config.yaml
n_kv_head: 4
vocab_size: 827
activation: "squared_relu"
bias: "none"
extras: ["some layers without attention", "paired heads", "shifted keys", "gated attention", "a norm on each head", "capped logits"]
init: "normal"
init_std_o: 0.0
optimizer: "adamw"
lr: 0.00149
beta2: 0.95
weight_decay: 0.082
lr_head: 0.00786
doc_mask: true
Each number is 50 + 10 x the weight over its row's rms, rounded and kept within 0 to 99. Layers, rows and columns count from 0. The size before them is the row's rms in percent of the matrix's.

# layer 2 attention key, 256x256, rms 0.098, rows 160-214, columns 128-255
081:41 59 36 55 63 64 52 50 47 53 41 50 46 67 40 52 29 55 44 70 44 72 36 48 56 53 46 45 41 43 51 69 40 50 48 45 51 45 63 26 37 45 36 53 49 48 55 60 55 37 61 39 53 63 45 45 67 54 51 63 47 43 57 57 48 38 53 37 50 48 57 45 21 61 43 44 61 40 35 48 67 37 58 49 42 55 63 40 48 48 47 50 47 52 54 58 57 63 75 37 57 56 71 53 52 47 45 68 52 54 48 40 56 60 40 46 49 58 45 52 45 41 53 56 61 38 58 41
086:50 70 51 74 40 39 36 35 53 44 46 56 49 56 51 53 57 50 46 41 49 44 55 47 57 73 36 49 42 41 50 44 76 47 51 37 47 35 55 46 44 48 56 55 41 58 44 55 47 42 48 51 36 39 46 70 42 54 62 50 45 52 28 37 51 47 54 60 49 42 52 36 58 65 54 52 65 48 41 41 50 63 55 54 75 56 38 50 49 61 58 64 66 38 26 56 62 75 47 52 44 58 36 52 54 61 55 53 44 42 39 45 54 33 56 37 40 65 36 45 45 49 65 71 54 76 50 53
079:42 60 43 61 58 70 51 53 65 65 61 40 46 47 69 57 50 46 47 47 38 34 53 52 40 70 52 40 59 50 53 44 61 39 34 64 45 50 38 73 48 56 37 52 73 53 56 33 35 65 42 67 51 43 67 70 33 51 47 48 54 56 37 35 58 40 44 34 58 55 44 62 63 61 69 54 50 55 60 40 51 50 43 49 47 50 47 69 30 58 52 29 61 51 46 63 45 61 46 50 37 50 56 33 44 38 53 61 41 35 44 54 50 46 58 57 37 55 46 51 66 61 49 45 56 46 50 56
079:47 33 46 50 41 33 68 58 37 56 44 64 45 45 58 41 20 54 49 64 50 45 51 53 44 57 39 56 51 76 64 50 41 38 50 56 57 78 48 59 47 52 62 59 49 33 57 40 76 59 68 52 45 51 52 55 57 46 54 47 54 52 57 64 36 55 34 49 33 64 53 69 49 54 48 61 36 40 38 42 43 36 59 56 72 43 48 56 53 41 59 47 51 37 46 61 22 45 42 59 42 57 43 41 58 32 52 62 55 50 59 54 46 59 46 47 56 46 49 48 42 49 59 61 56 47 59 56
085:57 37 73 54 51 43 52 65 53 60 59 62 40 41 79 49 43 44 39 44 47 44 42 52 48 59 62 43 47 44 44 53 45 55 47 57 15 40 62 47 36 48 24 59 42 45 54 61 35 55 46 56 51 33 46 61 41 40 37 53 50 45 60 41 72 43 27 53 55 65 45 64 59 58 46 48 52 40 41 44 56 57 52 26 50 46 43 47 49 37 58 69 62 70 66 53 49 65 56 56 41 32 46 61 39 61 55 65 55 54 46 57 62 35 65 45 42 42 48 50 60 53 47 48 52 48 50 59
077:40 39 47 47 49 55 66 57 49 55 55 40 41 43 54 33 37 38 52 60 31 52 46 58 34 33 54 35 49 52 44 46 58 49 42 58 41 62 63 45 46 56 51 63 63 46 38 71 50 44 50 63 50 33 43 47 51 57 63 53 61 51 52 64 36 52 41 31 53 64 69 41 45 48 39 57 43 54 64 49 33 35 41 33 62 46 49 54 37 43 57 47 53 51 44 42 39 44 68 34 56 46 57 60 74 32 54 49 45 55 57 49 43 73 51 31 49 41 64 57 48 51 44 55 52 72 53 34
076:63 55 33 48 63 57 52 48 60 49 55 50 48 51 53 57 30 55 41 61 34 52 51 41 50 40 36 45 61 65 45 54 51 38 52 41 46 57 63 52 50 51 52 31 54 47 37 42 55 39 50 50 60 56 23 36 75 70 67 65 54 45 40 56 46 52 49 51 66 54 36 63 43 55 46 61 44 46 44 65 41 48 40 44 45 66 63 62 42 45 46 71 45 45 42 57 45 46 50 47 59 67 63 56 59 59 48 56 58 49 56 44 48 60 54 47 47 54 34 58 50 38 47 46 40 74 55 44
077:54 48 59 43 45 70 43 46 44 41 60 37 55 51 43 53 55 39 40 51 21 31 60 57 39 59 71 36 59 43 49 52 49 67 53 39 56 55 56 44 55 58 40 31 50 57 36 66 46 53 47 44 33 45 55 40 40 67 52 37 43 48 61 43 56 50 45 42 50 55 52 45 51 55 59 48 48 48 64 52 55 35 51 43 48 53 46 74 50 45 26 52 51 47 52 58 58 42 72 57 74 46 59 55 40 58 59 43 48 64 54 51 56 58 38 40 40 31 59 45 24 56 39 47 65 73 38 57
080:40 56 36 36 43 49 56 60 44 42 66 57 64 58 42 43 59 54 46 49 47 36 27 39 55 38 48 62 50 39 38 70 26 43 51 47 48 46 68 50 52 59 47 52 54 44 54 49 55 41 51 59 45 55 52 52 37 64 43 55 68 49 53 55 61 50 55 39 62 47 43 44 41 33 58 51 53 51 52 33 67 45 33 38 60 60 56 44 44 42 67 60 37 52 71 59 40 42 56 44 36 55 47 44 37 46 52 43 58 50 38 41 49 70 52 69 55 56 65 41 62 50 59 56 50 57 62 51
082:40 39 55 57 36 39 58 42 41 39 42 61 52 50 37 59 43 51 47 68 49 38 41 35 45 32 35 35 54 50 39 52 34 47 58 41 51 46 39 48 58 46 76 54 47 38 57 50 66 52 58 61 39 54 48 64 38 56 39 66 50 48 50 63 45 36 55 57 53 45 51 41 52 41 59 56 59 61 34 44 41 46 32 48 44 42 60 49 51 43 62 30 38 53 65 54 45 66 46 56 57 44 38 50 47 25 46 43 70 60 48 55 38 43 24 52 42 37 58 50 60 36 46 54 64 65 54 64
086:54 58 62 40 50 80 68 47 45 59 67 42 47 32 46 43 48 42 67 43 47 49 66 57 34 61 55 57 59 27 40 49 38 56 40 73 40 59 59 49 42 52 22 66 47 59 50 55 44 51 56 51 33 31 40 45 44 53 36 41 48 45 64 40 50 69 45 60 55 60 43 43 54 37 47 49 55 42 67 44 50 48 46 48 29 47 52 61 55 57 32 54 44 49 52 52 58 42 42 59 40 57 46 61 54 55 43 44 14 47 37 67 55 53 57 37 56 43 35 42 47 48 51 42 39 41 47 49
082:55 41 60 39 55 69 49 45 55 52 63 41 37 55 36 49 40 61 41 51 23 46 46 47 47 49 58 33 58 53 39 57 41 57 48 41 36 50 48 43 65 45 53 39 46 41 37 59 43 40 50 49 28 55 43 40 68 58 45 48 56 62 39 45 49 43 40 54 48 56 47 51 38 38 68 56 67 54 42 53 68 38 33 39 28 48 46 46 74 53 49 43 42 53 54 66 42 68 45 51 51 45 69 49 51 58 54 51 57 74 67 63 69 56 34 42 45 67 42 70 41 57 41 49 51 33 53 48
077:37 57 60 63 42 43 52 46 62 54 64 46 68 65 69 59 38 51 46 63 52 42 51 68 54 31 59 43 55 49 50 53 70 39 39 62 61 54 43 49 62 43 67 41 66 54 57 51 70 54 49 57 52 47 60 49 48 48 53 48 61 42 28 60 51 37 52 38 52 50 41 44 39 49 51 55 36 47 43 56 32 49 42 57 56 64 45 46 35 48 36 44 73 58 61 42 46 47 47 58 64 50 60 56 54 61 46 51 47 37 59 38 36 60 52 66 39 66 59 45 53 52 56 40 47 74 57 47
083:35 62 57 50 60 41 64 44 38 50 30 58 62 35 46 44 49 52 58 32 53 57 56 55 48 37 30 52 46 65 53 50 55 56 55 54 41 49 50 58 40 55 55 46 29 45 50 50 63 49 54 57 67 44 54 38 67 42 63 61 59 60 58 43 32 68 46 48 55 37 24 47 63 36 57 54 43 54 54 43 45 63 55 57 44 55 43 47 46 49 45 58 48 42 37 61 55 61 27 44 53 44 36 48 42 43 50 33 43 51 50 35 38 49 43 64 72 46 32 48 53 34 57 52 22 61 51 58
089:57 63 53 43 54 72 44 48 47 59 59 43 42 38 57 46 42 44 46 18 43 55 56 52 53 65 43 48 54 60 40 58 61 57 47 57 43 44 46 57 49 52 44 42 62 51 47 45 51 71 43 59 44 56 49 58 54 47 58 50 48 59 42 33 58 46 71 60 59 48 36 56 61 51 62 49 43 44 59 48 44 58 55 53 39 41 43 41 41 56 57 54 50 44 54 71 59 61 44 51 49 51 45 56 45 64 52 44 32 49 34 52 50 42 64 57 61 40 33 49 38 57 48 50 33 40 48 56
080:64 51 48 49 56 52 45 81 60 53 53 52 63 52 50 60 39 39 58 47 29 54 50 37 33 48 55 66 50 36 49 38 38 53 30 46 48 56 55 41 36 52 34 54 55 42 60 41 27 41 54 51 55 47 50 62 32 61 34 60 62 37 54 63 40 43 47 58 55 68 60 48 51 47 39 54 63 53 42 46 58 43 45 45 51 55 50 67 47 34 47 55 43 52 27 42 35 36 68 50 50 46 68 60 53 58 55 48 55 44 62 62 59 55 56 49 40 34 71 41 72 44 42 40 54 51 51 40
075:68 43 42 48 53 34 42 47 46 44 54 56 42 59 25 54 74 48 25 78 47 36 41 50 55 29 59 32 46 61 59 54 59 64 49 44 63 34 52 48 73 57 67 37 64 49 40 74 45 44 46 41 51 48 52 45 55 55 55 37 41 44 42 60 59 57 56 60 44 63 66 43 34 39 47 54 53 59 64 69 48 53 46 44 62 47 40 41 44 57 45 48 52 57 62 40 61 59 51 53 46 55 55 43 59 68 69 43 64 40 49 59 48 51 53 47 37 63 53 59 32 42 38 48 61 62 42 65
081:73 41 66 48 46 68 46 61 41 46 54 43 37 53 34 46 42 51 41 84 45 50 48 57 37 42 63 61 51 37 49 60 46 38 53 58 56 53 52 49 39 62 41 55 51 52 31 54 71 32 64 48 38 48 45 40 47 46 28 50 46 29 65 69 54 29 53 46 55 60 59 43 37 49 51 51 45 41 50 71 70 36 49 50 29 43 60 71 53 54 46 56 45 48 58 46 45 41 59 58 36 55 64 54 50 50 54 44 50 37 57 48 61 60 57 32 60 50 58 38 51 59 55 48 37 44 45 42
081:59 42 50 59 46 32 24 43 65 32 63 59 52 56 57 41 54 39 48 50 54 49 42 56 57 49 57 49 54 56 53 37 49 59 48 44 64 53 42 51 84 57 71 31 53 58 59 46 73 50 31 63 50 65 56 59 45 61 51 57 56 45 43 58 51 51 85 44 37 34 56 31 63 54 36 62 44 43 47 53 31 47 38 49 66 51 51 50 61 59 45 36 51 36 45 57 58 58 79 45 52 29 58 36 40 45 50 53 76 45 52 49 27 59 43 52 46 46 66 57 38 40 42 50 54 61 54 49
076:56 55 46 38 48 53 49 41 67 59 72 38 47 49 53 48 39 31 34 48 50 64 45 32 42 42 48 42 48 58 32 44 29 41 46 58 41 64 39 43 53 48 63 49 53 54 49 33 33 46 57 56 51 60 12 47 58 62 56 57 67 56 28 59 52 54 44 47 36 64 68 62 54 49 32 46 33 51 55 42 29 61 36 66 59 38 41 44 49 23 56 51 40 58 40 37 46 44 54 53 49 43 54 60 76 67 51 59 59 46 63 56 51 45 52 41 34 59 37 54 52 50 34 47 45 52 54 37
084:31 42 34 50 46 43 43 41 47 39 37 57 53 52 38 43 61 58 46 16 75 48 41 55 43 40 42 49 40 60 38 59 47 65 60 46 54 42 56 52 60 61 57 50 35 69 50 46 60 55 50 62 39 35 68 55 45 50 49 52 49 54 36 48 52 67 58 50 51 29 29 45 50 33 58 36 50 49 39 38 44 62 34 48 47 59 58 39 51 56 65 38 45 51 44 60 52 55 43 36 54 36 33 37 46 31 47 39 42 51 56 36 30 47 36 58 70 71 54 47 59 55 41 42 45 43 55 50
074:32 43 47 39 51 34 50 48 42 52 61 54 44 51 58 51 49 36 48 53 58 50 34 46 40 39 58 60 43 41 48 38 56 53 56 51 61 53 42 49 70 46 54 37 56 42 52 71 59 59 32 61 43 45 73 39 47 45 44 45 43 52 64 64 51 47 47 50 52 54 56 39 72 35 36 57 36 45 54 54 44 62 61 42 50 61 48 60 46 50 47 63 52 53 63 38 42 35 52 41 55 31 42 45 41 38 52 41 64 40 57 44 34 64 51 64 38 39 76 68 40 40 45 48 59 47 42 57
086:30 64 47 53 36 49 65 36 48 54 46 53 49 46 42 28 64 63 56 59 40 37 45 38 43 52 28 52 48 75 57 49 69 45 50 56 63 56 52 59 45 66 67 62 60 48 53 55 69 49 57 60 43 44 53 53 58 56 51 58 60 49 46 50 36 51 51 49 23 45 53 39 45 34 63 61 53 62 58 45 65 48 50 53 49 44 44 39 59 52 66 37 48 23 47 63 60 55 28 66 41 48 41 45 64 28 51 28 37 63 51 45 58 48 48 55 50 34 66 57 47 59 57 57 56 53 48 64
085:51 36 33 34 44 38 62 60 35 46 55 69 62 52 71 54 45 53 65 51 72 66 47 57 53 44 34 80 56 47 57 30 51 51 40 49 37 44 45 49 61 37 61 38 39 59 58 57 45 67 37 48 54 52 55 38 60 39 43 60 42 56 66 47 57 44 63 67 50 48 42 45 70 53 25 39 55 49 72 58 48 41 45 44 66 63 59 35 51 59 55 49 43 53 68 51 58 58 50 60 62 50 52 58 39 46 62 54 57 50 42 60 55 48 25 59 49 34 53 46 53 47 49 61 52 46 40 45
088:61 44 63 37 70 53 29 63 59 39 65 39 53 59 34 39 68 41 36 59 45 55 49 56 69 49 72 43 47 41 44 58 34 62 48 34 55 40 61 57 71 49 62 38 55 59 42 62 29 51 41 45 57 58 46 56 50 56 49 43 50 50 52 60 60 58 70 52 46 41 51 38 43 25 34 37 61 42 67 59 48 61 41 38 53 32 37 41 49 45 35 41 43 63 82 39 62 60 58 49 56 44 45 33 45 61 61 55 72 52 51 51 41 48 26 61 58 38 60 56 42 43 42 43 47 35 45 53
086:51 39 51 33 59 45 50 48 43 48 44 44 66 53 29 42 52 45 56 50 66 57 48 43 66 48 47 57 51 47 56 70 37 61 58 48 51 42 48 59 45 57 55 53 41 72 59 47 79 51 59 53 66 53 50 42 52 29 63 60 65 51 66 56 37 71 65 28 44 39 43 54 54 46 59 44 42 48 37 31 48 54 38 53 56 52 57 45 51 48 27 45 35 38 58 45 59 39 54 49 45 52 49 56 46 61 44 48 56 63 47 43 38 82 23 50 46 57 43 47 59 33 47 45 43 52 52 54
072:40 53 49 55 37 52 60 40 28 54 45 50 48 41 50 51 74 54 51 42 50 36 48 30 79 61 56 54 44 45 29 48 49 54 66 39 64 38 45 45 53 55 55 48 46 31 34 43 52 34 55 51 53 46 42 49 48 60 29 37 54 54 58 43 49 57 59 59 42 63 62 56 70 47 60 56 30 43 41 43 52 53 62 63 54 57 50 42 30 55 64 54 53 38 56 49 46 30 36 58 40 44 27 55 55 82 48 59 39 49 33 50 56 41 48 61 36 63 50 52 34 65 49 46 46 48 44 59
082:36 49 39 50 41 46 71 40 45 62 40 44 47 38 53 49 32 52 58 38 38 51 54 51 30 49 34 67 64 62 41 33 55 41 63 50 52 44 51 49 52 57 43 51 29 35 57 36 60 52 35 71 37 38 58 51 54 40 47 56 55 60 46 49 39 53 38 58 47 56 47 56 63 55 48 64 39 53 48 42 52 45 36 47 35 39 49 62 51 51 46 52 50 30 41 35 51 48 49 49 37 51 44 66 37 21 19 61 32 71 53 34 65 46 48 54 63 61 42 58 64 43 67 48 33 52 54 50
075:54 45 57 60 53 45 56 49 39 53 51 68 43 47 41 46 50 39 59 65 61 59 47 33 42 53 56 47 37 35 68 40 39 60 50 59 54 54 66 40 44 34 46 49 56 44 46 68 50 44 38 34 46 63 51 37 69 57 54 41 42 50 65 74 43 49 40 64 52 57 77 56 43 59 31 54 46 43 58 59 48 60 70 44 52 55 45 43 48 44 57 76 63 59 58 35 51 54 49 40 47 44 61 53 69 63 51 56 66 40 41 46 57 54 60 39 52 46 58 62 31 47 40 54 61 63 49 60
082:41 57 69 44 54 62 55 58 56 46 50 44 55 59 41 69 45 54 70 76 39 67 59 42 43 41 65 73 52 46 59 58 39 48 39 44 52 54 55 49 40 42 51 49 48 49 36 55 34 35 56 40 56 47 49 48 36 59 37 51 50 59 47 61 46 52 36 52 40 50 61 59 38 46 55 46 70 57 60 64 77 32 67 43 42 48 45 43 59 48 46 59 49 70 39 34 42 48 45 60 58 56 65 50 70 70 50 50 53 54 56 58 70 45 33 22 48 49 60 57 58 52 51 55 67 24 37 59
076:47 62 76 52 49 59 49 59 44 61 39 49 46 47 52 34 60 41 48 41 41 54 52 47 58 60 49 44 38 42 52 32 60 61 34 44 55 53 43 51 52 38 38 52 72 43 59 46 36 62 56 74 53 44 68 59 39 56 29 49 34 53 48 48 59 62 40 68 48 54 73 61 47 51 52 57 51 50 60 60 45 56 55 46 43 60 33 38 51 47 61 55 53 62 38 45 66 46 59 43 50 37 49 41 39 57 56 46 49 40 44 65 44 33 43 58 40 56 76 53 37 65 46 34 66 42 46 62
076:54 45 60 57 55 45 36 47 73 40 61 36 36 57 35 35 64 50 37 60 45 38 50 82 57 49 46 26 49 43 47 71 52 38 36 54 49 50 43 53 51 49 47 40 58 43 38 62 36 47 65 35 49 54 51 56 53 51 62 52 45 56 55 48 73 33 60 31 51 44 56 40 41 44 56 51 51 56 67 45 40 62 37 55 65 35 37 39 51 46 47 34 48 69 56 44 48 58 56 58 56 57 47 43 58 33 50 40 59 45 60 44 48 37 55 47 70 46 60 42 45 61 57 59 63 34 47 45
027:42 58 45 51 42 48 43 40 43 67 52 53 54 53 58 54 71 56 50 56 43 48 42 46 37 42 47 52 56 45 56 57 23 50 55 57 43 42 49 44 54 54 62 46 77 57 44 63 43 51 57 55 57 55 65 43 55 37 57 58 64 51 59 38 52 43 43 56 53 51 37 60 46 43 42 48 47 52 56 54 63 48 49 48 37 44 51 30 53 72 55 45 37 52 59 68 56 55 60 48 46 55 34 34 57 59 52 66 52 77 49 49 54 51 49 50 33 39 52 37 45 53 58 49 50 59 41 45
031:71 55 54 59 50 42 51 47 52 31 49 51 59 54 43 52 36 47 49 31 60 56 37 65 44 50 62 40 52 57 39 55 51 41 45 54 53 50 50 59 52 45 62 56 39 55 47 56 53 63 33 55 47 60 45 59 62 54 54 51 43 67 46 66 43 46 76 36 50 45 48 32 45 52 51 48 58 66 53 48 34 58 45 52 43 58 37 67 49 47 51 47 75 58 43 45 52 52 48 57 58 36 66 41 46 41 59 40 38 41 37 64 51 48 41 37 56 63 51 50 37 48 60 76 66 63 66 56
033:36 47 66 50 31 53 39 49 51 53 46 55 42 55 51 53 60 64 54 61 45 49 64 41 54 39 33 57 56 50 58 52 55 49 46 60 44 48 57 38 49 45 52 52 75 51 52 62 48 32 51 52 49 53 53 49 50 45 45 49 54 43 68 35 64 63 35 45 48 57 41 50 43 49 38 59 55 33 66 54 51 41 72 57 44 43 62 31 49 56 54 41 37 45 53 39 60 42 55 56 42 60 39 53 53 55 47 56 43 56 51 33 57 42 48 63 25 47 66 43 35 56 28 27 37 38 36 41
032:57 53 44 36 59 44 37 38 44 46 46 55 54 55 39 50 34 43 57 50 65 61 50 55 52 49 50 40 39 56 45 53 39 39 51 53 34 42 61 64 60 50 39 68 43 60 54 24 40 64 45 52 48 62 42 50 50 48 66 50 32 50 34 64 50 44 65 38 54 61 49 43 52 45 52 44 70 59 49 48 48 63 31 41 46 40 54 58 61 52 46 33 62 47 48 59 42 61 37 55 64 45 64 48 56 49 69 43 51 47 46 61 43 52 46 51 52 42 33 51 60 51 57 69 64 60 37 44
032:54 59 43 38 53 49 43 38 43 45 59 60 46 52 64 62 39 53 44 53 40 39 66 67 67 51 65 45 47 63 54 43 35 58 47 54 28 57 69 51 55 45 41 52 51 54 55 46 48 42 35 38 41 55 36 46 62 56 54 52 73 64 55 60 50 56 58 42 58 60 62 43 51 41 37 56 55 65 43 49 65 62 31 58 72 36 67 39 42 52 44 36 59 53 46 61 64 45 46 57 41 49 38 56 64 61 42 48 52 56 58 50 45 43 48 44 24 49 60 44 69 60 57 43 53 53 34 61
032:34 63 36 42 58 50 45 55 56 41 48 53 52 51 54 51 42 35 48 45 40 60 57 61 61 48 55 65 54 62 38 51 47 52 38 60 35 64 51 35 44 53 27 41 50 55 38 38 47 40 52 43 44 37 55 57 54 71 29 36 57 71 51 26 64 45 50 62 52 57 50 53 54 37 52 52 37 66 39 50 55 47 52 50 47 42 60 46 58 53 26 48 59 50 53 46 53 46 34 69 49 55 25 72 58 54 43 52 57 49 41 43 42 42 61 57 55 52 57 52 57 58 52 53 29 42 32 50
032:51 52 58 51 52 66 56 44 47 60 57 37 41 56 69 42 53 57 52 36 57 45 46 43 40 36 50 44 53 33 50 43 51 44 63 50 56 32 48 54 58 35 64 47 56 55 64 52 39 56 50 36 61 81 49 42 50 41 66 58 57 38 61 64 62 51 54 52 45 51 54 45 37 59 28 64 70 35 56 50 53 35 49 49 45 43 39 34 44 48 78 52 39 49 50 57 49 52 69 51 49 44 59 39 47 41 50 56 32 71 62 40 40 59 53 27 38 65 48 40 53 57 57 33 51 57 44 36
033:50 60 59 50 40 56 47 36 48 64 50 28 47 53 44 61 59 54 60 59 38 55 53 55 47 52 54 58 55 45 49 58 38 54 51 55 48 41 64 57 60 38 63 51 54 52 55 54 37 62 52 54 60 67 46 36 58 45 56 58 47 50 68 67 50 47 55 45 46 48 48 32 47 53 34 50 71 35 60 53 50 37 58 41 56 47 51 37 43 57 75 50 32 50 55 49 62 60 68 61 39 56 71 38 49 42 40 52 40 62 60 44 53 51 36 53 41 50 56 34 68 61 51 32 71 52 39 56
036:36 47 40 25 57 44 42 46 60 46 61 51 55 62 46 35 38 52 53 51 49 74 49 49 62 52 49 63 53 64 45 59 51 56 35 45 42 55 52 53 52 59 39 57 49 48 44 34 58 49 39 52 44 54 48 66 46 62 57 41 40 48 46 36 40 59 45 66 58 57 44 59 68 49 67 56 31 58 39 40 62 45 43 43 51 46 64 60 62 56 33 50 46 52 47 45 49 41 41 50 46 49 33 62 60 39 44 55 58 45 44 51 52 52 42 39 44 25 64 45 62 56 45 35 20 46 47 55
038:74 56 44 41 61 49 48 34 42 42 43 54 54 55 55 36 54 47 60 46 51 58 47 48 63 64 34 45 41 49 55 42 42 34 59 48 44 39 55 56 59 36 57 34 43 65 69 69 54 47 39 34 58 65 53 50 38 36 62 58 49 57 47 76 47 34 59 41 55 41 54 60 57 50 42 57 54 53 42 42 40 51 38 61 43 57 49 42 57 23 51 51 56 38 55 75 58 64 53 63 60 54 58 38 55 46 47 45 56 43 51 48 50 56 49 39 49 39 54 47 69 54 62 56 63 56 56 51
047:45 50 48 61 39 39 44 45 52 43 54 52 52 46 54 37 30 50 34 36 50 44 41 47 56 43 59 64 49 46 41 48 40 46 52 54 67 46 49 46 40 67 49 70 54 48 55 47 42 52 40 54 50 49 36 52 48 56 34 41 51 50 57 49 52 69 36 45 40 46 47 54 61 65 59 49 47 67 52 48 67 64 50 53 59 47 59 45 39 55 37 38 46 38 50 49 53 48 41 65 47 48 41 66 76 53 42 47 56 60 46 49 47 61 48 41 40 40 38 41 55 42 43 59 24 53 24 63
041:57 41 41 56 60 57 40 65 29 36 33 64 63 45 50 55 50 51 55 40 77 64 56 54 58 61 52 47 45 55 51 49 45 43 62 54 41 42 39 61 40 38 55 50 35 52 54 62 49 49 36 47 55 52 55 64 33 49 43 46 48 67 48 55 37 48 56 57 60 43 57 54 63 46 50 57 29 52 50 50 38 48 40 59 56 44 44 58 61 33 42 47 59 49 67 42 52 58 47 52 49 64 45 25 47 33 51 63 67 32 62 51 55 59 55 40 57 53 49 50 61 40 56 50 52 57 57 50
069:30 39 38 39 58 51 38 64 51 42 45 54 50 64 67 45 50 47 39 48 58 51 43 51 42 47 56 47 64 64 68 48 51 40 53 62 41 50 49 49 49 56 47 58 65 31 32 64 54 56 59 56 54 49 48 52 38 63 37 51 43 54 54 67 33 42 53 40 63 71 53 55 49 37 39 53 38 46 49 59 36 44 53 52 49 60 39 58 51 67 70 53 51 56 51 37 40 52 43 39 53 60 67 06 42 35 51 60 50 50 46 48 63 63 54 48 41 53 58 45 41 57 47 49 29 78 50 45
060:33 49 28 35 66 41 58 43 48 44 54 47 58 57 49 40 43 59 48 45 47 52 57 61 39 51 52 45 55 54 40 50 44 55 44 47 68 44 51 51 55 54 48 60 44 51 41 43 53 38 45 51 44 41 56 68 36 59 63 52 52 34 51 38 32 39 68 45 67 43 64 53 41 48 61 46 39 47 28 43 59 48 54 46 53 54 57 47 38 54 55 46 52 57 52 62 57 45 50 57 54 42 46 47 57 73 51 55 47 58 33 42 59 59 64 37 34 70 59 48 51 41 52 60 48 32 29 33
081:44 52 56 48 56 65 43 46 60 47 58 44 60 51 50 33 18 58 46 43 49 68 58 61 34 40 47 50 45 45 23 66 50 49 25 37 52 46 49 53 66 51 38 48 50 62 53 36 60 45 43 35 30 38 30 64 59 58 65 56 47 65 51 48 58 54 44 21 53 40 46 44 68 44 59 42 60 53 47 34 49 37 52 41 58 40 65 51 50 42 64 57 54 59 46 55 64 63 62 60 49 37 52 61 44 53 40 49 53 50 53 56 45 39 62 55 57 58 39 53 55 43 37 42 49 37 49 43
064:57 60 26 69 42 46 35 66 48 73 46 43 35 49 40 53 52 41 41 26 52 62 60 53 32 68 63 56 49 51 67 48 40 62 44 29 55 52 38 35 45 48 46 37 56 59 70 54 38 58 44 50 49 47 33 73 64 55 51 47 37 54 50 57 44 59 52 61 56 66 37 45 50 44 66 38 61 28 63 56 42 38 46 43 49 55 55 50 58 51 48 41 35 45 58 34 48 56 52 57 49 53 43 32 73 28 54 57 60 50 64 55 61 65 74 44 63 50 38 50 73 59 47 56 62 57 48 51
025:46 40 62 35 59 39 48 43 32 61 57 66 54 59 32 56 62 62 52 53 56 46 52 43 47 56 43 45 39 41 55 47 47 45 42 64 51 51 61 51 49 33 53 49 59 55 59 75 51 56 45 37 41 49 57 50 69 26 65 67 52 48 48 68 56 46 37 45 58 41 44 34 47 56 57 65 35 47 47 51 49 56 51 42 52 59 53 32 63 61 48 31 59 49 42 46 48 44 65 41 35 48 40 59 69 61 50 62 52 54 49 55 41 48 59 39 55 64 74 57 52 40 56 42 56 45 58 52
025:58 43 52 63 55 46 56 38 37 54 42 54 44 55 57 40 41 46 43 83 50 61 46 48 52 37 63 47 48 46 43 48 68 41 46 44 60 51 47 40 57 51 57 66 45 61 34 33 59 51 47 32 43 63 43 51 55 47 46 27 60 50 52 43 55 45 56 51 55 30 50 44 45 56 40 28 43 57 53 30 36 32 34 44 59 51 44 65 54 59 46 58 43 42 50 59 39 53 47 51 37 27 48 41 56 38 37 44 47 56 63 42 55 58 49 59 46 33 37 40 64 53 53 55 42 43 36 57
028:37 64 27 39 50 40 40 52 64 49 56 44 56 49 53 61 58 45 41 33 58 41 47 41 53 62 54 53 36 38 52 42 37 56 57 28 47 42 55 50 50 46 27 33 46 48 66 51 56 49 47 60 66 41 54 50 60 47 61 58 37 48 51 52 51 44 66 51 34 65 36 42 32 31 60 45 60 48 41 48 48 65 43 52 35 46 57 48 45 42 49 53 49 50 44 55 36 63 50 50 62 48 54 50 36 64 58 36 62 54 30 51 58 50 67 47 38 48 52 43 53 70 52 59 47 73 55 36
032:57 61 45 43 67 49 65 50 52 22 55 44 47 50 45 35 39 60 56 50 53 50 47 44 49 45 59 44 31 41 24 62 53 54 46 41 45 53 54 58 53 56 42 49 40 46 38 35 50 52 47 43 45 48 48 66 74 70 49 59 29 53 40 56 47 44 65 33 56 38 57 53 58 57 52 46 50 48 43 49 29 47 38 50 56 57 50 73 41 43 39 47 69 40 55 59 47 27 48 54 49 44 55 37 46 38 42 52 47 46 34 67 67 40 48 54 53 43 46 42 58 41 64 64 52 52 57 47
034:60 49 42 51 79 49 57 41 71 34 64 51 60 64 35 38 25 48 64 57 61 53 41 63 45 55 57 37 38 58 39 55 59 34 48 57 47 45 44 57 44 64 56 40 26 51 45 55 54 56 41 45 52 47 59 64 59 56 51 66 39 49 47 53 53 54 62 35 61 42 40 67 54 61 64 46 34 48 50 54 28 67 47 52 36 66 46 67 56 42 41 48 64 49 60 46 36 48 42 47 53 45 48 49 49 44 40 54 51 40 41 79 58 43 48 49 61 54 68 50 39 46 50 73 51 58 63 51
029:61 34 57 57 55 47 54 56 65 52 61 53 58 47 39 48 50 42 52 46 57 60 37 45 41 46 42 41 54 42 63 44 41 50 35 54 69 43 26 57 39 66 45 38 42 40 57 52 43 54 56 62 62 49 60 48 49 39 55 44 29 19 51 40 37 37 49 48 52 45 46 56 52 56 41 43 52 67 62 65 39 61 49 35 41 60 40 64 53 50 47 57 49 38 46 52 23 49 35 35 60 66 55 26 48 46 63 40 51 39 50 52 50 41 49 54 62 64 46 60 43 42 38 59 64 57 57 43
034:35 63 35 47 46 48 48 59 49 42 45 44 50 49 58 52 31 51 54 45 42 56 58 66 63 45 57 62 47 46 29 52 42 52 39 52 51 60 65 52 54 38 48 43 44 61 48 52 48 37 48 41 46 46 37 51 56 56 39 41 60 73 56 59 60 41 49 63 54 50 55 46 50 51 57 48 31 38 41 37 61 42 51 56 60 44 64 59 56 48 30 44 62 49 47 56 70 46 59 76 36 58 42 71 64 53 41 61 54 52 63 47 42 61 40 50 46 27 50 35 66 69 53 48 47 52 46 63